config.yaml
activation: "geglu"
norm_place: "pre"
attn_scale: 0.0884
tie_embeddings: true
lr_mult_qkv: 0.5
warmup_steps: 459
seq_len: 256
doc_mask: true
Each number is 500 + 50 x the weight over its row's rms, rounded and kept within 0 to 999. Layers, rows and columns count from 0. Numbers have three digits each. The size before them is the row's rms in percent of the matrix's.

# layer 6 MLP up, 1024x256, rms 0.0942, rows 791-862, columns 0-63
110:486536539448461570534477539495456556568552509381530486482511460559473475436436482522502428491566394577493468519424633551491583501581441455430467491465433548558525451485575529505397556490408523
109:491449560490526511474433564551481507472508410467507520635470443562495529531500426548478497456587440500525504435522476501513525544544495564503501464406508485516489607382448553481520492501465480
101:557559425473503539477475531531459514560509573492571498538509480425468506457515439452507471379427511557441509554466570557448512488470497491441431556514496521509476506512503523439549500430456474
111:406459482455536562404525593519462490443411404527517396500453620494503533485401511490514627519534535513476449506507510464530538525501385468458487466493465427408505521499557584466554519515554522
094:469471442528552472451529487519492451495509487473550508576509408519544483519533528551457448512495557467406422579501482527550454476533567505397498428474406442496365555496537566521456495437502557
104:448522422499498536468505467431449501527488488398451597452480523465566532543429559545549481515522441535537496557429488529497407599529460512528538468481516602468475547493518542476581494490511548
099:500513597504491491411462501528531536504396570466441530530437528585499580474485506473548616526447550511438444496527517537527527499560531464525554500469480468521511558506400511442477464566503497
102:561516550399513502393459460491468456505521421509452417591538582524455493454516402601514450489460531491414491450507502523492418515450602499472494501512449456601536479556531418510390492467482542
091:510503478501476519499395553432534512490508505553527529535408440543373503547465542464520485523507528592420597534485588449536473642565423414463421515513490500486567521604535421502499504476569597
099:517547448487611532659490465464491434505556523531586447588490494472414506499558522466511517534546489497415432533427518463513566522515456523558483450450352442469417412554516513435520490571479557
095:571539452503442552487475444515496488437469398591596495521458503553533484539506506563517405505496462538510479378472504486478537550539500529554539499585532476537496539524528545426417531476550489
100:463613431511558576530499523459494511438465469414408494583563422510585523480500596479502543516465400499513635466533555537582468602417504521438544492524527507422552529554541522498500515502429496
096:438468529443468566482519417523493536579551587509507495513522552456508566520470523488568475539460443454501511563581586395485489435384437547529551431441548478501508537414527508428509492460541624
097:520530434541461466414448461552486478488502456484496491496462485457579478494453469583592488523500562548538503458609524549487416528403442434523499501469350445554574551439604548540496456560453465
102:574471523448509524579519534541382375530519490563545453467586522456454460497525512490499486536448440578454487554510505494543492482443485506521528472492551493494508499497442524570582453488485501
097:602532533550483447412449496466540457414534518459485491524463460538562641412462531519432506494466477454466552526478509479416492581595530356492500500492455506558531515481470552563422524425552512
114:447518508411500504513559484499508499603441512558578533409486466538499500558474437472487508499460539473491470436474454521566438466514546432545443468501517410569522473435598471494496513533347467
101:467469540583551481431465548533471642534435456425497481503424415506468522509467469493478527451546526437471511484520515540472588531521609469462505572529504377502455574408511494556558531470495392
102:412457451433479570602457493472502488387519434440539532479474528473499453514513510514540493507512618573578513456463504489512461584481469524453552453474582473479457381448572443469507402559580555
094:525532487403487467436468524452540443469476545420485578540527486514453526516469550546560417527550498441600544495386567518440480453422549557495487540567466562481424427525496475515641531529587531
097:452458554416545426396521443480535560480416478446467480468511503542475511498435496532486510582518476407472444531515520401606531530522504548562485521613536477549527509441490536557480424461566508
102:472468467520502503415544534524483536559522575473458503530569453520482544466596522442462538488491481516394503480491424589475415521475493585499513585515494495426439562536576484475549517602466510
108:560558492478453623517432498522421588492502502554608516446495529417600448432496462452580478514420476547576431564526510564482514521491464530491361473522488489469475465447469509484539511512509459
106:506384497580462485487496646461516369573561489429390517482510445457453454511550511523472546502464543501481437387508560525461571543520496444450462418510538434566571540556452508484623580445391527
106:402572414569495539473472528475506479449507486492582531523531432471572485402399413591516570370500522503514557586514500474474381430475432478404532488537550567534484521513613539474472518473557497
097:512402436535567479498602462445516519441458528503487490599502538649457598520511534518468438442551548523511411497546505443475558448439488459481449516493466460502566438495439559436585469599632554
096:548483596470517497467448418471520521495606473464404576493579571448440522485528570523469420550481431530591459503507525459608483509536529443443546429542526525484476482458501541619437468470572485
089:537595540552506432623505547461539583446462461567498481480477542533496465455451494496527545509489469461518560542548539458429521549399526420463482481543496464515549537470567449505527459515409487
109:493468554477431428454465511540512541507428482456446598509448488540469550594548473516465537509509537418474484626548482583441472426549581502466490599488368565561538559542449472531449439517504471
098:438461532570391491420486536451486455539469591463518507466510611561430504459523482447612463529432506488555622453500511451567509494387547471513473580538545583518591481495443528507556527513499524
105:428457501420535547609453472501507418469500513505536471570435449533570490477486618476592486520432540475473476437512487475573492556498554407566350493549523539495528492526603485559452459520558515
101:468498480530466523522425510540506520479507502456539477431447430539531567507535445585488495529377589504446440444449513470536466498515522555518415511491468504537594520489587548453443483374439517
102:437475484512491526527445509502427374476520562539530484496489525540507452516524498399608532516455426473421469501412477521498494498431507498518465586606477537386455504568557534523530551482484506
102:435495442549566478442482579495495490388413532524587442505565384527441460591512550530508421564559470522440437452519536520473497596505614437590525497506421499453508490567466540587496432498453518
101:443455522520541489483453454555514564547411478566631499589549570532464442567535402510475458577484484425427375554546446461541467476530544453511448467472518580488384596509562523499476491470463512
098:520553472523476482500482441569473499568514565561505511546485542481512471581418474427430511503522553566644393469532521504474547460494536562477450509504459497531617576503433401526498408511537440
104:556518493564589460496504447493477495524506557541376488447591455492491514598552539550510489408500581476488526392535479480474467532454582532509530458486424532564477521543584508435491417498550496
096:492552455484464545544444560537509588438476413485449562456431486421492539490422543464493514526521431478475496507478533482455500552466464514551519540484490527430412542511455470473479530547432546
099:432501490453481423527583529631518481530490437524511470447488514534452545510535426606522443542571523471530593575502525556577541515509596617518425496525440470541443391525486495522554463421484493
098:463477543533492496449449510445468554463454567415572562543517564570475611488528457403463422513534540453537444437528478472547423556429485509546606483493517538593495453518535511554450445493508526
098:496524578552446528445510489498509457508482460527446493481568574621531529527463463604523512578505380502466478465472413474523583553410575559536557462549599484435486543478518547499518462497486557
093:534451542497563508526483529631512476544514457566414528439560563536533422506387469467498538540559451438501477461596362578535448521450521501510524569481497524487550514565501500569484483500456519
097:508538484508457511573521362483600449472539466462493549580575461511452476554511624558552499543451547586525522377471520450571482548455523392571597539503506430524457440525563437493467474451575499
102:508574435563400518527492502559614576447586487442480438491517486504534497571461499478483554418563460574510496466430401485503496470461482561476589511473533532483475455493488536446535483435516484
100:517488467480532451494533479554481440384430469558521458461500547483536476542483468543589567557468514491463432500525524509589437410552461668490546439512587513509437432521506546505548400493466446
107:402521530548487588468524484495489554607381490424495412451489522482470482447439477456518474495491477612443486492519582508553517501527462506426467500468544579513550514488508521512513524539666538
103:565566491457489500488516479515526451481480500443476478625440523544374499526488497520504557542441463464482468571479498465479470481520510498501478408519459489515471404624487497472494465501424500
109:435524424437397511498534571514528493442580532483458552464434422536568433446515446556574439460427510487433505529526534596427448598554550510606542468560508526496502537546488542462432552498590490
093:432522480482509495446446419560493447504529492525538474518485546497535479609425501499519447416463603440467500464436552554568524475596460524527458512516528489492499416489518456528464362487600510
100:456465605549433530523613528495486502511505576462533472554490453470392556477563475481560473430517554550467395418531515509533619531569581495567502499500495437545490540491448590558478492481516575
098:495505532471398444504510591530495429514420425387504483618496507525520543530543474517487502624514525504428500460551472500372470484410548451551422437451440505479462502538482563472569531482405495
099:410546474476533466513534556514519503551523539486423545439518457548526539395541442640469520489510503506480427519349494543440477425420491530496483480405454389572421444586453521558451550506487526
096:467489576455454438572534593581468506420451496505517518414516476442587453528412475553415473577530488563444532456488480544467504526435471418336500484529428556495593511469507466525551514396446493
105:513437535478509492466486564416524492654498481552570520586508490499468458526544483543416497648410428430474492529409458532563521502590535512437516483566472491453415488560482545480493492537412508
100:522456577502518546478547553556468533416545445395489475583495490508526527476475453478476591477395487439506530449551479490435434521524461513416432499481512433518559511481490473529485518568542567
097:558557489501477515499509482509542488545565501483528504571542402530550463545471552521617384563595488496489502557509454476603460505458507578567454480489537561467462363463573514481469544584496446
110:542537455495525511506508471472474587509603538474577475569562467542481424494528422475519550608555478449583542525529503467575538484502507484475586468525490528396540507485516472520573484406472388
094:525462542523501534509516517471535651542525560444523532553496463498466526493561504487449406517526489457493516499499510519474630495510508525525589483554492495564480482468440558495450438451607522
092:422445369448518459535533551501476423484444523412477520444578461571518553410465531412456376500525357488466520484402495432407549465416461440468527517489467418564539482529524496587621502457483518
103:512501607474531567464427517477396564497603530496405465501458493466547577510543510491515402544493519546570580590489449482488507420485526387515545501433513551496473440432505526471452512544466431
102:500420562470502586419537474495499525474483651493548477490462607491404516446435563489555494433474597496618508486454519488519563474460497454490536511550560477466448456489545412453491509455632480
113:436388576526511584469510546595371483573577545483566441509523528515430440522499514531466439530518426543482498539510564449531501365539595483485478522527541572567533559489443456556488475484561562
099:528501482444486437477428427452508354478473494530530474546509508408442496493480525569451433556522578512493424461535568463549445485517545473528582456559483537532460444504474513494576402457572534
094:598572587472534517477519459439505496403390497573538484503446495529430605575593550456481409487490468576529476575543464515509534509490522479489458455423453536495565496509454492546522466501528462
099:598484573565527551482505445450519549507542547422517468471576544457524551549493610494462478398476477480502454481528447519475519524490407522523519470458385483421605530567511463519523604390480498
094:430551527531519511467508502458593514513516567508596543480501451523521575469540537536430404527520472545498498439438493531419474471518502515417507477402566542512545576466531489550479519422459470
102:545471521500501404464468418511578595489468549533505579523491571495514448490511531495484461499464471565533500525500441474547542543556468392451502392482460462444555485468497521466537507516506505
099:491516468456552541552510496536481480474404583499520515552469602535507486467570468567479586512469524495400523483568470635441521494600504561385549495432525500455465424516517543458493548594495606
102:531508535463486551497429545540511419501465531400497459535500464559566417492474524458608515554520509479522502572554494470524519484412520548430476492471551457576445504537564481609532545490496483
094:469527513436435535494496459460589553484530595534428525529477405550569505468533443594497564514594423562487519532513417573492504458530408455523647506452492497517460460502419479504420568582523444
093:478534474476465455507504484452465605525452480562494479560523435541456544561557620485509496501453525521492479552488539479482544505502512416508474464421413513560511492491438474490554487456596574
101:506514525453501536462435427528483457484555519607548556451471530619476439522515432482455461546479451522489550429475507479497602455501457570421453550464449471517473464546507499423599520541439334
# layer 6 MLP down (transposed), 1024x256, rms 0.0908, rows 791-861, columns 0-63
109:511501568486553505568507557380412492589467434428638552482499464510468501502406428542603457557473470593499546463383510556454427466561397484514523448524486477493556501414575501514532461500496554
108:526456507560411481565498523438553531464489430503516606565503441476520504526498493503559498470509553495536475472563512579488524579528478507500503489538483341433503539422453447423485452432512429
100:474489447486528544492524537560505440412541528547404488512459463483443507481554551559536459488479472430462459502512512532420545514458540499498474532602561498479529539512570529593549499511485498
108:514362464429436464517459461592461466506546537473511568453450542538557513505584500496482447540447482489525545571413566556574402537545526522421436424439648502451546491490492575556583500490479448
096:512470440471533537496497494513563475463468487541478559415517464522481525512458486471420390531466524546456383509558550444543513488490603478511582483474460521520509543600525484539515381491481607
103:584482545575527461468502531495492469457459526506486469469508533503514521482560503443562459546463431488462439506507504510464453506505491551447473492539550584447547511600525572482466453338487444
099:581513495492433560484589506464522346505413415552509496521494556419528491434469498620503476559508460514527465509475472520590524546514423517508512614533444520561499504531451565574434524488570471
098:473460517611497431543483565587551436486461418404521502502385446481475530526568519502502585530544479454452494557500518451464441486547494468532512503644540513475522529463500522469543582467506532
088:469552467454553496521524457510576479512466545412498463552560370476483373469538482516392490449488510467442545466491471426562437492511527568480533447505639522416460504580513560531540494530519504
099:509546536534456584513556575563401488521482485513439559441538460505506531433588516469538429546522456494472470484449460559492504451518460494537436528518331516495595465552428451540530580578389539
098:404513534529438578582420458411418522488516461424492533560527490460390478557541559499450498422518472582609519470412508457437515576535574460520478491513554498536456466573386511515490468530449415
098:532520532509499508513413533440467463476606459480513513600445431443572460490507459491555629544533475468527475555384501527497505507486537358545472524489498536478393459438449512451506501474451503
093:509505564625575529514417535614574555550548472455381476531530442559522445422547500462587452547484497455487484578499513466482450501508537452491439582475502483518575516504452474482484512485540529
097:558603386509472534464496522516456531580498537421472500547407366452396560522505457494498579497527510598470484527506485493574473531477456533491506500362508428549512594491617520440470546523500453
102:492578501391447476469351521523550494506565568416532504416551518536459532514527478427462600468437481508531605418453421557603461453447497522507500526488569509530532532514528551587530499497425514
098:542387495558504486545526512480510500458507495480536548464625470471530553493616473483452484567456511412455521517438479491470509553488435581459461549575457530487562520477417462464571543501414377
110:613567513488502567497444496521528545451529515504552464448495506545493520471558548490526503412478435451518468426496420571457578446427495498541478498551453545488534469472555561457552491453451433
100:520457440504479494493553518475598447504513494505449500493497536426538531577502497486495522520522535515465559583534539436535484464574494523426478503488479566488488490422493442463526518542374437
105:465528544487541498527492508531487541430501454435526498553467638519513565479418451524475457467511508558465416478521616507481383495551527524519460512504473504443525474481527470514530448550623438
096:542528465534487558516541557459598575500548512512446551448525474465496525519510483485506526483588538588453444473561560551502450552405512528501411457466481570545438576397415437560476546528445494
096:466526509467513470453480479527533556516479477501505514515549511527526530478496480429451540531561458492557548556570542526397503528520588471467596508493494401505448510513571519420498436563461543
099:545536520515542498537505476446570514491480480596514484556518496503489431433470528526509476465464490519482480515566557516563433466432527542527451451513486503572443595502474510518452503535542520
103:560470568536471449507554487469464511583504496482487420498595498547479523491480507500552488497513487525415533533552454544525473485452512521560540387425489453371524615493516490456519598397455512
096:464462502508492452479507509447445401554532571418390580449560436541510469507502515527526520507488558454440445525554470506514436611416503465542449474504521477534522510476547514522514455561296510
102:449593544474526570470479458512506397465515467482469519547446494431464554462426414608485482441522544447514505468383427524513510507360595422527521535510543469542419338432474486488502512472498474
099:486549508503448469502535419434492425532466529533530404539528480579518520498377604526476469507448494562507596499462587470568542616530527526484460488503620500531444355472507541496481458527603440
093:482525432542482496489491465541516563489499491542577501384588414508450475590524521515494482503496432536441409456582518473436531505527431551493500546548454398470498572512513486420530544491480438
088:510489514570609532556487582410396533446569520508523392426473481436455484395514502557557475511488474520478485541540558489505490461505521417492452528538532457500546421482417458555454483536580512
109:478481540532524476471562456362435521395454406512460564537505530535505605517408513568513477550452535537509407488530517422525504566513531505510505521570524425514554505489557519404472458479575508
100:515430501510479485551535555532520465552527511455576442597520406415548508499472525476478484530448506430513475402499560503558454546538413494423619494408486562533530443448566543493469549549452469
104:455488540564550492532470443522461518597464559438410525512352509571468444495556586580501501422463498547555473451428486467450495574397546495504457392560457499522484531533453519516520482464503543
101:421473457480549546568572454485493578433526512510534449561584512485514558608376517456474522508484445430414470542517482454548598444432448550501481553505520480468504434530536440509519519377518502
101:448522478508411574457499350482449457493513471574504415545458492555473547483528453408504552455543559524524525472438375466629449525506550489557521461475403517543514459497564474460434496478532559
100:460500502456563446540534514424476539377524409534574471512535468483544426519550470599510469455489518498449475409501453389589475518437360590477426496429408496507551563508516471455643550531519524
104:478492481453466466571523484454600402503555560435602527557424583447505538401419534574596361446493476392526582629507523480513510544535363494496528464542480438486458522513497525493473450458516410
101:444513486528484430534400456493444439514423570399497602498472453518630418541523530522469570463459579497556457400448445482528513577496437451554531445472518494557605555551505510481513485505540429
103:439534450488520450496475468579464496520447604524471469376492603479525416499512513600460588484481531501426467453439571488583457483486590450567557545503470533536502488530565461421447478602532629
099:605491439540550551471394501374440536652568501524500514425416564532568580499506580469474520564477599445534502525439549401515461487537454486528541481511480531517542506450510491395505536498460574
101:419602563555481472504486518437541589532451558500527496477437505560498472567495453561483466567592580473453525519551403508545457423489549520498575513487386477468396366499540532513418455543462535
097:417446508578558490435487454592449543445526521486522483432605504449507552453482446393506504438429466546512530522511501497451511476508574473420552468473412470477576433377440581422491464511535513
099:433504545483499413448448563426535511465480639444477515523493536471471484470516552475512507561520430491551560490451522535548543562528561490561496475433427548474544621510472484489542499426472551
089:495534424488560558438515454407424550514468494443545489554454439421447530527590481522547471441454595558501509495405568570494482587558505520463446420544468501506394492503541508396481477490555516
098:468439508530594467532425515460555445549452486460492433520506525459497430492548505484434505486492642449471547565512565385564572471513472470487534523475513448546507484551473493567452506449555585
098:519476480449520428454495507490528519410458499443474535559443355543513519464561445551475524535425546518465429472540455407570532566482501463441490504514450435524563579502514460539527480468455431
099:464515484464458443522464455559530509505494435498428503434471463454535519494469590494454572470503484562503447516520503531505466470444540535426463339475470507507609532564542472552565455544506488
106:507485496448475559470538563395508484484635470466556490468508517554487397456488480489486455599498460433513577499470478579532477625564518502488540478542554487504479484434443455563520527507470494
104:548582443493551498502477504646543511597463575526519493494529400499504507574483455431513519532492528477511584495487482445518504496495468440524495510472525467479535517617438585450577547396551597
105:464475480466414440468488608508614449413466483480488482543457562512485556495436444550510438567460471401516622550544492542513528547532425541488563527518518497498500443560434534520483482531534444
093:525393573615510404483526514545507502408522502478510493432529568590458541536470374528627477501459599466535517424504439390482568532613560453412386497478520449542488534495470523452500510533439531
096:513643454440480459474480476518514514527476528544469419475620563487618417487456491553511522499449555471608621443424471480514568529439440486448495484463497408531415501516495456578541522505568469
098:526416559458484545432535463483536435533508492475522437468508494492501416528549494458554544518499529441389610481504536472459440488540419380478482425495496464520416476526482501519506450506544454
098:433449481539475488511450531404602468455450479482518571477489480493503505498547481406386533565473484471589501642528482382535443510491492502530488532519474489447578520549607537584460421429573523
096:457434574470498470473603609497499479447586556445567500470402549483438589529549454503419605574530586464416537497544490463471526513511426493498501535586445484496557544531564472515521503412605485
102:441438611462486462450448514526517479553464582536508600454525536534493474491528461581478553513512459457576556505461461467520572638550553451467563525535401446465528420486473509501519523506546497
103:507463474528589636470510573482413467453510459452476494468487533554420481459500491517490601528492498492532456534513482528598545513562525514434449549458502547524453485471500510535472503531510541
096:504412495493598487441478509441519474490435447471521542443484495592487514496461465546434556518486499525524465528560489450511505560513480378521447546514453484559472568472398552543490516573462474
103:497562466510501503573559476542559454470563508502453466420559516648449526464551430437424511463489542460405563524501435468572514441534470500469549490416487515531491569404431538541467550421473432
098:469494454561497458544564471471403509512533539497529543517550547518573385528460545486492515530491476469478422494524532441554576410428487570446515467559594540466447437526411453545557533450458585
095:516546470542505490530401529469488519461561516405570537531526480403481605480419477501534523520475535459546565534528475496451423482375576477474622524437559449509582487463548479491520438547475556
104:524442553454458527603448523423486483581483465512597510478533483472456533567479401498536417613527473586495448506464428446532527478405476526518435467530423534499384581436508491443567552539451515
102:510473486479456501526455608473542570478526545561588507494493502570555508509478533462606393480481551446437500541457392487488604496575429465538500479512486510536460400529506510428477401509452583
109:512419549464521558414575548482414424500445539486473389580381411609549489552449495508547521428548519470495520608481497452536502364546545592483518537499518533491581462438439548476479489545537530
097:593483513463530516476506440490586529551487494556469491486600454512446548537437534481494328549494561352572481535551483497542408482441516517489463470510560507541530500404498521446546578570467455
095:506576445485574524504503501492580468439527455519471505480513533516497507416535429521494505513518477471510507513478546554525612556473534467524502485471495431463566574445488471423503520514464571
097:599554482619402478451474471595501557468499500462496565632548492495515509539425527522564502534509493502457484520453528555487456525394489542483413518454524488517490540426462494538445512541509514
095:476471496453433603520547539518568580514536521518571552564557484476495493508504473513386545496496517524501606459533581427518494551485567482437415458475454548530489471457491495479436479426597556
104:470467464441565535521538545452460522471616631564507542461475465569472496516446456540431470460512476554428469531428532568497498453516466524444465490603545421530511531472559471478463532457493495
102:522500526513521481512489523533544466529368507497630547472519470491478551505509421562451501524502429500531587505505509548509496520552477457464601363495484567484530453430497448478540451488494482
105:527465478555472464498422428462500481449591506398579513513531452412561491475401500475522514476485462429476495574562521465558517469574476492466476494446447499550456534470502466536479457500507458
095:491434456459541496552479478439610443479502503516515505417426626502550423465508422492482545550557514487559511539467566433359460476555508488537568489450451515511534593524486471537546456576450502
085:578451549499589526537496475597564385434497495426464478439464568419596493507408437462466485481529486486556598481503554508523477417503517537614542503551595502516498540551499536544492515439432512
# layer 6 MLP gate, 1024x256, rms 0.0961, rows 792-862, columns 0-63
106:473621516564515507593469581565469508544477532485470538517480517531513522524494550461608484486533454510521432520483413560506523367375535494470550477345500451449391455532498559535525501517464487
103:575517461515574539543464500527440478422512396497583453538505553462519559461407505514492538469464556491527576441484410490469459434449497437454504465507490480436477431550510524485473421463497514
112:501571502429611539476436603547482510562507470483568541588525529471514507533420525504496546452549419433448556461474489476490472496430541372481530437501526488457423480513596536519429517530537523
097:500515454420460514551457568439557449416502496580414520528481623532484496514453545465505530571524522465444490481546491570495432585371571464542318527475440519489557460492449537554628422598572514
100:505438417538603537516507588596452439559526518414523540533470486413507503479466447437521571505433425468478596591562486456428402414462477520502529481528515463461434379499507482517409537451484394
101:471443430528526448486484504489541492445530405516546510622478554450477478513479563477468571527534560406516495477508451489494638400441505442547520463477496502497566493481468438593483507485476493
097:468507523488524459556502477521489472538506515521499567490456488467603463457493460548540496493557487496517484581507470606501481469591538541444483449515494549447430454469525686464508491614453555
096:511504440527410516555432520508513539346532516486536545537427475507465460504534466558619541464515534528481469449487478487557472559529514535553506464526511476338366502406490476508470549628480490
101:600457482501404494491472466464441500537387566557519450471468488479504536354522459429510429463448546541507496517504475467535550484460513535488503484521450584444473449460519499511487494545595501
097:522551517430454481472452566566558549470501554553486520470396484512546510515519506489499493483441536519483453543437453578396508489491568521489455413426497426556486450454458455612451485507463507
101:533481508442481501563514500564395575463507550529494506382446520503529458503452504387511475484515548480600481548484497406459475429443529457491549557468393475380586525522521513583538459534605606
094:501505406485462458526459595478530586522570512484417612455425487514605451405532431583561533495436486389436576510468409556514423522448543517520522507585507483521495493519520575542506452551520526
097:460559419463505550552537458514449472481458515477517461555473524460501431452566531527541464467490527451494530568575522532453578560514520489515489434425446571488584453533444488464555475558573534
100:573559483427477503572473413514409511538487482482483512482525518592536536505527583390564487462406557513455475544485500643517618468546524453455411544450531457531552523485446552480483465464473505
103:628440494451413502522468522501390508444485377499505553460602530481533475524522490533497473502370463386481499490493362521451490508525498520467505527419506429459523439547473487514599561442490501
109:591576497460568555468472502515532452477507356554456416471426572547556536515343441477485538546522503531471468514547414463521473500445521476502407551467479462543511467486493578498466342568515574
100:483521521530483431505396493564572510518559480481513466490470549534582483532441558532434571561468557492453457477474375513527473441568537454560554443434431547505571526457589494483509427427542602
100:526552553526525551470515477536505480529469570567462531476495545598508505486484499501462489499554479416502505563581445527430437423508538500547453571439440487472602515562480552512507393527523523
095:549493493362454516488481536499512482521431530508535583531471550520500564484422518478467487448467502521529467536511500572513532444447622505527583483489526463455374500561492437544491561572507547
096:480502433526480511527495502503468470501528444574409471499586481441511481561515524505545477455492501366535544528574430436591458424445521560498511490471515510540498486450458533461589441525491542
096:524450431515528509610480576512479465484543465463449574588587422519467455535508506510591551433520559396509493464561501480393529408521507572458554399437491444471485475519464512423540411548491513
104:455500571499506470479589575454573459476492464489320564512456485520524520529399474433544489585535563449572471439414463476547530452473600502483537482462378490483509452486463481565497497523498379
097:510454373492491550462532622491540534485515465437523523428545484476502503493535477512497634567512484415514495432464457475469458540480514455509493395516548471541523525522493627534494539492507559
105:442492429503495520469529499576538422538575571527525540500384524583461553468467480405539531530522476419570466497475452425408526449420496433519519583451428630544546433469502574529562493585529567
097:468598518445508543407506565481534436494441442519488524523501472496498515478487477427541587569525468493532566487487577480533424541340503428557506491511586517494524460461455496502466396495561533
092:538507554546519573526502489516480524458543506508482563471398582492419513411424557516444420500549539462521469495445500481586501488508474458464545508460570537491501468506523527523430491472539489
092:570444469473516561416484532521472546479534575506525485465521479418463500435457455435486566509438519519386511441469480471479532479494539442545413478546507433597462432525467589490390449466503438
108:492510407508457455533501538489493548498579428438461531414562421505499500500413497559471552473527587399484527475541492552522490515594570485496451571497528452584558376468487415492487427502483494
100:413500467541389457440454496514470499614538508452409509486437620575433530544448490479534494519503517457482477513545484486425476534481590481504474588488508547414545512506554457495566507584534525
106:438510493512587470575496533581457517474597437529501558495421545563467481501438522487470515559495497442605527512460393442470457415424563592513570505491476501450500517423485562475521447476517474
108:531552562545457493457473539531564497468545388452483585470550532519501510472339513471519462477510576452524569548501492571483479500515569377468476545533470527497468541441401516594541521520581544
106:492498516522479456485436587546525490608518547534493602466580451511520503506541497483499521455525417485497539437500486464498529485433503509486592424451499533464503573478503526537538461409505501
100:497545533566479535419417562490470540505534603539551499447460564477564510440554465544482524496397513535457431578561495554475515549545592450457398414464541583467501431477547609515423494600557557
105:490564429397605479505395574490380574490520515567421474590530469531510491457388548555526476423462475491580534513520460589476540435513523435418398547469467537563522534492520511522534518474508518
100:586449521435479571570474537540444459413499466454527513460465567448514546465494513530401472495476436487517444489483523574453511545457494480463483506505482503441523448505436521544540487491511509
102:581536439457393530566457545574552469592551557475436521499415400482572478492457489576548523451404550478616499492482492565451480474478455495523492433536443488473495439528446500403532443491482526
100:457651460523467513590474437577474578448577506538468533387495536525507587617469439440572613515467515402533514572470461449470547465480584515508459590470469553527532533462567476459521447590502465
094:548536524514505454520436468507564467444417557558541485468498534569630564518426533493434480538531516531520465472500434431520568547479541468506468495537444445505473530452496525517450426508517494
099:489527400562535583470437634496445533531563466454502460455481482516542505505530419586544505476517520442577535582523455470420433347445461492513507564489519527510409524420568564556576484470519404
101:528539459483535505534550623507486446561563435593520529430570458533594576430444541477505477573504478494426512506531461565594550479501567377505462578474536490432497545468511556513473488431518542
094:498458536517507489524507497572506488442479498507476482414538519481586458433506472488435575559498487500523550519497462570526472487558528604455506461498566515498385477553505507537531523487391438
094:445494496454561463547489512565477515514508572415456500436511460470524527387514463394497534529546446385447483442527478538542507542512499475549418544529435519446536460470416426585510521456588483
099:463530492505469591534500485490545512482546455517546489532535541461507464470497458425520455486459583580547495511473485581514586358425503494423603465548500537478448447465548617438536493475483440
096:497614511563477428449494528440585468510549531519457526550461510545473607512546512478523528456518603461523612516506450478478386506509592504547589508507437571497525463525591471464377503574489507
104:453587474599455500553530459523456387512563489443576597422494560443504453468473489576471518545529489432520568538615480533438457600460502550543489513499559521456467461475470488543492427429484450
097:533519544499591490536441443541518522451577485470566445540581573521503472512536471499500509510566606564529579491580525508449436482478583510529518488534589542508477439531537415458501479457546546
100:513571583581479495542389582547519471543512503552503568531554571541447500468572486479551524522565523460610532428499455537519442455475471446501458517439474535490524504503514537564565417553521452
092:491510609470444520502461569594497545470536480507589475400448496485441545562416567463444558529409578462491502455568522586576481543603490474429589590525492534528577459489467430606493501485453454
106:505513538513436601530461640542480384456470531490549495528501481525474566545515575482537589461536506557521458485586515601555471489535565510615482533527540521482485514494439459573460502529446506
099:499460434460487512394475522598540501429560467477383509465470514489542406572420457471493495517567522509564562475530458585410601419387613424528488488480489536535475533486509599490560520554481513
095:499562496546515523522426434482435572563510595464509603472414454495542551381482534452486491466396578451531544549493409476490513509533546526505542468536485535532536560493510502495464527456485596
095:482623444465596485448519484534460479613408356540460514508416571515498454419431478463576498543453465468579457535469463500481578455477642336495452488474460512499526434479468542611519527427490449
098:531542423496459567624494502533474486475425494476572515514516412480530400499518443525416571494463554509456385516417520478545529459518429508544532524525554604484408469490479580449512409423525600
106:474566558425474492570404601632501494441533441515525600469514565447618431535463532475506588544421569466509557462470452521513544471493505487468511466445467559585608506528423514534544407506455555
100:459521483522443452549475494516464548498530533543427588482506489562473461466515467469509494496543486436409576559540384588501479507513490592582434505398544531545562522542487550488549496549494424
103:439513451455455530489464526496549540431520506530634508536476565647501533503493461496524539475567476482516532465410453508579407440462548468504587576473568565487557526534475504536508500458539479
092:554464514526555512565508560459398441576476511481511498474591497564533488432452427494520517472473438553574558430506541510503513438432505469488494425521544467432492498460432525535545468444457502
095:495570555473411568546444475580453567457491461508504517536442564520523463519522476469503549518449609404573461548554460532552460486501554530531504500482533562502440527469484476536399443499534490
098:595543469449536539589542498474436447405461464458530498464541523465466546573518538391526424554446527475550467546422484540503544488500513517467506647502435543449544495477455425534540449531565499
102:448498471464470596511480427517428465543502514536516504433505480530488520428346586464481442436519422517562551521494440533546584452527559490483580459549520424517440452496479489527534511448485497
113:484601449520486533559363542542454528511492468527515557440396492553573537497481593471453513501504575346540524453547485560429561483504589482492482488438537503543536490511567511606521496482475513
100:567552575385538529495434418464442529448568485472436501476522422462482496463442523403590432500528537469621514517426496558518534514477526519509543473505443449580421489426592495494499485441525399
096:464580567576590444466441530492532526463549478468469431478499553500491375525513546525479518483468495466493453467463504469538491500446507495455391537525502538537478559502435569626544568541550598
096:545516479494491486462485460529454559552616514523452579517498486565468428423540543571528434520504489503545449563567457457486489442575513501561518495542583550484511415485475589401428488530517569
100:551503461339521497474446527535447538474565489570500462496453508492551450513451451488581484428507437463574466499576539508512500431494519457592523464506425623479535425518409525551533480544563440
107:416528467399497457633492518583547486523501481479544529483437472462477422514450508422572564586429506482578522498482472472513455526486514379517501488448425538535568465449530527527456436488414507
101:536642562437461557423515502506487485567531440485465573449551609550598462461442458502506552502544512488508500514458471480493498359539525584452500536460560585461559432552481508566509490510509521
101:471508579434478619540434539539532468530523445415504582520542464686539484493490506545608473544462498491517467506571490500524439476412557560456542590380524516544479467514542502653473461460526417
094:536436540524510507525464559474444457425586445414492548559470499533504426523499486461489570620430588502506512623599459496464421439354487486515419522399498387602487417501525443492413503536489476
082:543429516628564511486490424488584489531463448538426496478511539473526473627420479440473455490470477516506478471559534417566517454537473528551445559547516489509543480543449541492489412497461460
099:405524491487454634499461552485447511373455472544654593401411476508470550441519509491565521501488505401503478504477474640537552470519519537485503415554495473446447544504548492515550530498479480